Weights of a small transformer language model.
Size: 19 layers, width 64, 2 heads of 32, MLP 256 squared ReLU, vocabulary 2048, 3.06M parameters.
Training: a variant of Muon for these matrices, 5769 steps.
Each number is 128 + 32 x the weight over its row's rms, rounded and kept within 0 to 255. Layers, rows and columns count from 0. Numbers have three digits each. The size before them is the row's rms in percent of the matrix's.

# layer 15 attention value, 64x64, rms 0.289, rows 36-63, columns 0-31
105:100133125115160158202105129151165105176107099103139105131141166137167069176190102100158142128154
101:126120159142162131138139104123102117070074168164083142135094089144135170158157151162110095181124
103:140116138111107154145115121166105125189094099167154099164100096158141148154132127128129078159082
090:111109138145148102163174138134171133089104061091183131129131148081119113137195174081171116129149
095:074145057070142111142131129140126122139100160066115132121045143142115119132106097165147089100189
100:105182075078126146149153131057071127135114130099063162138098117131147160152106146124152156128142
105:107133137149050108165132145158172099093185163164099162125160130106137137158156143095127109125089
108:058127135143106128113156111076128121144129139148163038145112111116146071106183099101110095123225
078:121103168133145155148162100133141133130144132169102158134103086121138131112205070142094117112205
107:148168134169134136127112145091129193096144198103117168153107073101135096134159167128158071068136
113:152177120058158137088100104072125121119116124111076138150116114144176090109160113127089161071151
097:139133165130150139090125077125118114110066107122182105179151103131150112119068127178133113057111
106:061145115124183143172138140140101105162160129135044126107094142100128174152165162179124183126128
086:101115071140123157079139093164183117091136181141151137109108058124118127091175139129144158136147
107:147139110089118173125119094122232130125145115190136078140126114116129161156115110149174164089158
099:122121161169113138160129100140165102146158193161115127157147123109124108159159061157111171134136
106:118196117135117115086103124134117097144096096142152139157174146157139099145088165131083083132232
101:112170123139122172119096091121096129063117116102102084116089123159144159112112098114125117159085
105:141045091164111126164150057163126109060150154166150144151116110105168121081060154119160101155127
095:127139068128137090161105184134122135128122125157135105130105115126077077177124080096161152085169
102:180166136176112096170124130167124130136138126147102180104144151191081110125176150160157151165089
099:149147113106141097084133142162176213128122134139157170136109121181212138171126137138108124112079
102:159123119172130168129165147082147069093095132053161158132162104168100108142152142148102122144195
109:092110155138165140151150159142193055172130148122062159157130106153140165146146104124037036123122
106:115103122148053150109168156160171101100130168129192156138149106133164153062174118122160160153161
098:151103112215153079165164046106016107097181106149165112138088133188123113167110114117153134101150
098:145135161142173178123113146115156129140068127149147142121139134085132074151164063077145126108151
117:156095165136174122140142105151153137078155148104107154096158085160095157125110116144140091154138
# layer 15 attention output (transposed), 64x64, rms 0.333, rows 36-63, columns 0-31
099:159117073060185164145128123197090132153117146115144075149147129106157097140139100119141150136073
111:131149133091118094141066082106098125153138136151090150101140070085077152062117123115052116152144
111:089098158120129129098107063158093135197113120123187122173124118154095137106154091089110124105122
087:126079171096120131106085169200157099117102121157153158076140079116142125149134224115152107111144
108:056108088111171171196048154118063160106096120130097123116083157129165138100128117174158164102140
107:103146082141106128162161142012063188133152154113101123128155183157165175123141135118135127142145
105:147130085140083119126190147101191123114146127130086167151163193075107107115125192136122129113142
112:121084088181162170125143097090117162182096165138175107126144151071152104071184109135181134144164
089:111068104161144169142108133071121115148145165167147167111076128129102151148128088147118154119180
113:126086070150147088150135094079134153118105149154098183112145114094123115100085136096123091122143
098:158187068096186126122167088095126137111091183128120115108091074117154145120113128154110135163200
105:112100170134140188123128104061087101106118096106111087097135116139171100138076106133104116075141
107:109172148111109185156198121135111123098125153142107141163113141120134170170130082166136120157115
099:163177092098125121070130102143194099087075150144120113141100102142137115091128094068066120153136
097:140084158095133192106156098132156096053105133138119070148145166146103146152132107120117166095122
113:164100098174169115115070119118170135132136159114113078128123155102127100123161095124122176137134
107:182176134101161086130096126179121105151107070096084107171156191162127146134158113137076126099122
118:059184111127123189086163120084112134119135126112073141106118121136093142107059141131121116095139
117:103079144138072116123124145121124094097103135235089187152129070143098110168083148151111109157127
091:111105101131130093118108141181203146141135138144132132141101066111103088155154108134160135120162
114:207164149123124077153097130188109131122152144121118172143109143180121091121119144153113179136094
109:104160100047097075135083106187164141124111117121125115152145080172111162109102134118105054082171
100:207094080177096120081135139067122073128136155084115150160172166132157112098111119123164118094142
111:152149108125157090142153092151169058190128146139099167143172123109136128159143103127123100164114
090:115109146187099140081150117130195094092091183080148146188163120094194088104151107117176159164168
097:144077107140136115176080148089071133133160102115164123141084147151104127140111083161107144137129
109:199097108125207163142066126149127075147119145134153141115144128074140118068107058118155136152116
113:174152107110083171096118107115145099131118153177130161099139113148104137151075120080090091153135
# layer 15 MLP up, 256x64, rms 0.31, rows 0-67, columns 0-31
096:126100128136111075117074062126105103116139104120135113080156103114106145181121117172132149094115
097:143089148159132066100185153158129138180119129092104143087142142070140125229204111136145190139095
112:118110186142172151155052151126110114142127102119093155152190185109093147150075100053166133109141
099:099125112178174166104099164122099124128126129074085119143134126124187079124121117145122149115140
095:157054111154111080149151133102105127131086174136131102106098142136130103119126151103174087092147
097:138167145054124177131154113078114115141136116121114074184148149169053127133109126066083130139095
085:174126135103119129087055107133135100155071146105131109185146160089093120124113129141154087164141
107:129175150074114090084157098137108084070109170182128130131113172164148132105124093102097156136118
113:122186158137136156149091091166129109138120171211098172141169128116109115130144094124074135167069
103:101137142069129176122100153145177133182112097098093150155086149133205082122078162142149169125123
100:163143119173088128121108119154107176112077144104109106135153109101111134142120192150116076152061
089:080127108116169101162157138146084103119120065077106144207097136071136138094103132193142078062087
086:119052180118139161083118141141098165090161086165129144180092171115140158163146125103103173135097
104:104126150181140119120093153131094123086096147116086109175171145070122103178120105130159068103096
111:077112154153147114084069158188124088127165128118128074119142108092144173140126143107179139169120
097:129134113147134138066197106171130100091172073103080099151139163127140138155099143101126103139114
086:186149152115152121168063136069085127140092115135137105176176162095147108089126121117110129140131
097:167126118149102119126066102136085148179112105163131149170083122183127138136121054084165134107099
106:064108129130081173136148115125118117168112142142159088128125100186165165129104098167119166095099
088:158056176141121125108089096124063111155101118126159125147148122127122097163095091081128164097174
080:103086150144078117122102055168159135102148144125073138187148122129121103114119106119133098056087
093:155110069142123114153113102123088105122101109175109121160164089180088184120098139129156049156151
105:170170102156127109176176082149140098165094119098139104162104147143098135176062110113110124140155
096:135093094070121089103134119138149041102173133174149119088180113104174093129119117121141119141089
097:088166122164207171154121184153097099090151099078165121100068141125118110169113117086185135171155
098:152107139132101160130123141117077173071103153184144098118139127118124144196124061127150130124135
110:077146085132156145167200081127118078151123166095150166072135152086082115143088123142180143102126
084:074164143065135211139168173093116125101118088110106128162091139173139121153111096125136049110119
096:111097170115134093079146109123145112122107081144094145168136155115184121112101135114199091052187
106:133171141066098094151169087131152090119104133152159112153156182209129092116171093079135079133101
105:142091080196132116135131158142162160133128044136116061158100116112126143189124144155177143088145
085:088129169178144091101143132118085081114112091094109118125177102159081111164119160122161152149139
114:155124098119137110116109124169056089176125094184153080128165076206180096126115159058110151161144
099:194148191103154081080170084162093118082123118089138110158096091126144117127097124085141154157080
096:123102124145143110096191098143105087171143088153140137130119103148094116155113102128110113133083
097:117163161076108152098208072110095075110126150185120113120114103127125079187110145112143123132135
083:128140158184106165063103138185109163159058123161172146131111133116116100151156144051122130154110
097:140146147133087137156141141080169151131170108108089129193141146113073111163158109163119126047121
105:166126171171158111130151090093090069139111188149141168166134085112103172167067109069096139135107
070:102089109129177110145117107083124107129129129125155120119157158093101097134114108135190158093081
080:141221136119079125133148114142108079117101126125071090152182105118082099145087143170159107108110
084:095121155167144140109152147103170142099143105095129105138131149082105148136122145145161120069165
104:190171150077146135101122089158163159132096152122124144071149106162135097116137080142141188101072
119:132111161105083115093104141098118117060176169128116110171172151192147086196095069103157075144121
082:161106160079139069156104087214103134144149071093085125175181115115156103137110133128153091110108
094:194156111139196173077076151120106152056115149119077126164165081151162102128130104113123099139118
100:108149181088135124131073169131160169121120145113108138102127117127133121179165058168163110076114
097:115113074162075084083162134128116124150132097080143156182137148149088199177090170113110112099189
105:109124160168118143092080107124202135179148185143120113141130123127189116133081095099105181095124
109:172155155151165080105174157139160127163126095222106107138151087117131119149106115081163173150170
090:136096150113115152144106084140082105094133103155136139120112217149155125127149181142125143173145
095:166184150167102147110097068122153160109074153173118090129148130105146163176125179146136150114072
091:131154157136117136162111111129166106153126169169135178071148135171163153139104090127056145147124
099:174153128089127156132106115100090111105127074096118090099072086124114175161117143072157114114119
085:135142140173180101176092192110074121144139060151100135163136147140085147121101154163176122155068
086:167147148100153151132115089149126109125110073144168142109144095085117134141139103214099156140139
111:124139100121071098123119196134148186088042150146093107179124183082168105195099113161115128126132
101:176171151171127126145121065127161177127080129180097123183103149163150114133166109125188126137146
083:138169088091165147119126150172120139124116144109138107044112119087173133095064165072061077164156
071:130157184142186117116140164126065085120110120138123131094088139147140141146116163135070135163084
084:100150073123143150110102099186151120117057156113083091129128089092148059127107173090195085111079
093:149155140080141129114133109141148122143107119191165177091134156152116164181141133114076085141111
099:146128129127124091129091104116155092180161140202120074109118145156140112147149060113126084115055
071:139148126160072177142166070044091184119131120112118133101126141105163096112070121093125094139113
087:100113146093082202079106103099069110122104099156137149148117107124117116123159110118122126078060
113:063114166146076156175136169101135119108108125120129104137149106131132132162162111131188029118151
104:079148166119122133170081054093117082136149130147126113220130169074166078154110083107095144111128
114:177168118154152111116154084111173165123111178186092161133092100133102062114100145121163174123145
# layer 15 MLP down (transposed), 256x64, rms 0.603, rows 0-67, columns 0-31
109:135123109073102129147129092087130125105166156101162140105163078087097099173166146195083140103166
091:146070108166100049154119161116147175135149144120129116108112110065138128112124168116186172160135
080:082123114166134134131168071130118090097137133223103124093147136130141158132144147159132135136121
142:125139134106192157133155129133163138111203152056102128131147096138152137112087106164114169150178
134:059095085120084109136163125091138122100125192130137138096082098106088136156141112171135149099103
129:151142073110175120098170091074173146115142134171119102136144209171158121110158095116086105117069
091:125069130095096165088047080098093082199027147154128129154154157102132126127100112119144124139122
112:052140114093148122144102164100180095110174168093101155110144179114148133108160119156130158141133
099:153127157168142066178165086086174138115101155141103198128137119131143157125137105116088128150140
104:133114085148138151138107146099172165143102091113061133131096097164176092125147113119144130135118
112:114111158108099118149120116113179171021119104094145167143145066142133110117157117090186146119203
092:117215092137070092158205136157088157134145131117095100161113070122076071190105109129126130104153
077:156159086168128117135095144098152120117143149205084140093170168101152148096134092127132189159130
149:096094129156128106132187206109167142115158126093131104151173155139131162160126076122138119108143
092:126108169166126160088127107170139180087157153089108143158037104135163160099153208117130101124156
127:076139103121099094094115055125124111146141035131118138138110109154130148150123108143074185070088
099:075115158119122178163174132157118118091123096098175145111153079130121121215147160125159143126078
100:230122122173149156118080095172171126143138173121112102129069114173123171173151156156150171108172
097:177201137108133200137124116109149080099140160104140086108093108130147131149167124140095213056120
115:077120173126118087158165130102128132130149119169080147138131051157131120070125128146125129122195
090:119177178069179123129113159141079114151083155112147063135115097166122147119138164095131185118088
076:085114129123144098186080152035117128099114093110153098111128144112150111099076138115141140165176
100:134067035132112102118163087117089064140145105079102120087094157159105131165118092156147154092108
088:136175045107199114129107123133178111181117122146157124118109174172120103109126103148103116171147
092:143116114150155134128128120173152141157130175078119117089123111155174144117155127122167150145164
093:133092111127104176109174186090081150064141110139134115160110155111165129128113074097156146097085
100:098123138165129147144132106183097106113059218085141129079098083135149126099088168188133142148114
106:109151154123165088072111085189091133142161108148104087160120120072110122131096111084161100140123
116:104068153116098137119143142163120166021174127124130130120112169162125163118170071146150157111189
097:132124093133141100137157137141118130132096118124116160161115178206101117179171151168110122136165
106:106095067140155162151146143163128152138091073083091084152110146123119205159135105158086133173180
123:118093092146127140088164120142135139109126115101146172142128099132111108123143163139136123088151
110:119116139136196117155129107108144109115116076127101166042114069143145159142180140092110100115132
140:166195174138096124117170097141091164145160151101131143112068103119115116101100131144139108065155
096:135205199117120112163097183096044126157119082090110139193137110156138135110105153167127128144122
112:148151096122164158120197154124168193127144180091115161114130159196176135143179082123093132167145
098:095119125116108138092118145140114189109154123117169133124119134104056078160220140113138079118144
110:128130100106180187140063138102098175114111083140120150092137129113162118138073145088096112152145
105:150158127107102091153173149168136116142133163165119140150125082078153132117106113140085156122158
129:130155115141096131172151092166146124152172139130106129146149106140149086102185139161088094116118
089:164192172115127142141136121142131131062086124110166089123150050140090157094122133174164157139119
097:192137088079170086108137138150172094176177119138096142169116097115117171163124125094110088086125
101:141163136114129182133137121199147118118161125150163169114153130161138041144155148220112138181120
099:160096123105119091156062150137123143174115166130137100080169159102126160155149111149101092140118
095:126121129150211136164092133125097115087112105133170132079114094117137107132099141138131126157123
101:183088077149116141114104153081100139112187197088122114171155146128156148107153165166159108079150
081:126202118092120182126192131150114142135111134168088087109157119074159131123126128215078131144086
089:169133157098167126069189094097173114129143213082171136109088077142153083161143125086170170179187
087:109098124107093138141099145136134090181065104063109118057146114132126142101172141140095178085115
096:157092129214087069167157097134099136143093081183134070125131123114115138081149128114114146108172
072:111219133140157196084176096153113141106139114088109108170127078102167142076091098124176129128083
117:083147154134126152109126116132167166102179164141162101160157158129124117108113128161149154088117
110:160197149144159125194100058133138120200108156139078122138185162078100156119155158150133144117135
109:145146097097099139105144096131140162126138106128108123075165101133124167183110153099036159130146
080:101091095091063114172096166150080186101121153149151170065112130124100141125178139144083144132161
128:085099161143101061118128148183129086098172073134183129105116120152129103113136114113109131147161
096:125104082104133102172134125148124138136115147149101122127066054133148131113102159116116074200147
124:110096114121112122143122125176062088164119135184118117125141103106125117098154154076108195099126
088:141059134139146116105107113103121152110164127123109108094072151108128097102133090089119142135177
104:092114090169141155201079152124144149110132182147088162113113166106114148118191153116193137123176
102:108166123167128194144203131129186119131164161078107178085090113119161146114129133116189112140117
147:181186143074076083137116129181155126171139139124114138121116119188092119133170119114105134133135
110:123069140156141109126033173127157103142167078133127143061112107141158146083107118105158095140074
100:191129110154116055150063177051152100124155140180148147183119167118099117110125152121112131191113
102:147111164134082143144084136120112117133126081128137150136154095084137127149134106168058139097130
094:164101086090087169177115136124111161089128077123210135157154087131104145161179140115114107116075
144:077158169105132130181143152138186090135149135108122170154097161137163098113144137112093156148151
103:123131138123094117138100121126125154109076199069112105130078100139133108105136205084154180108202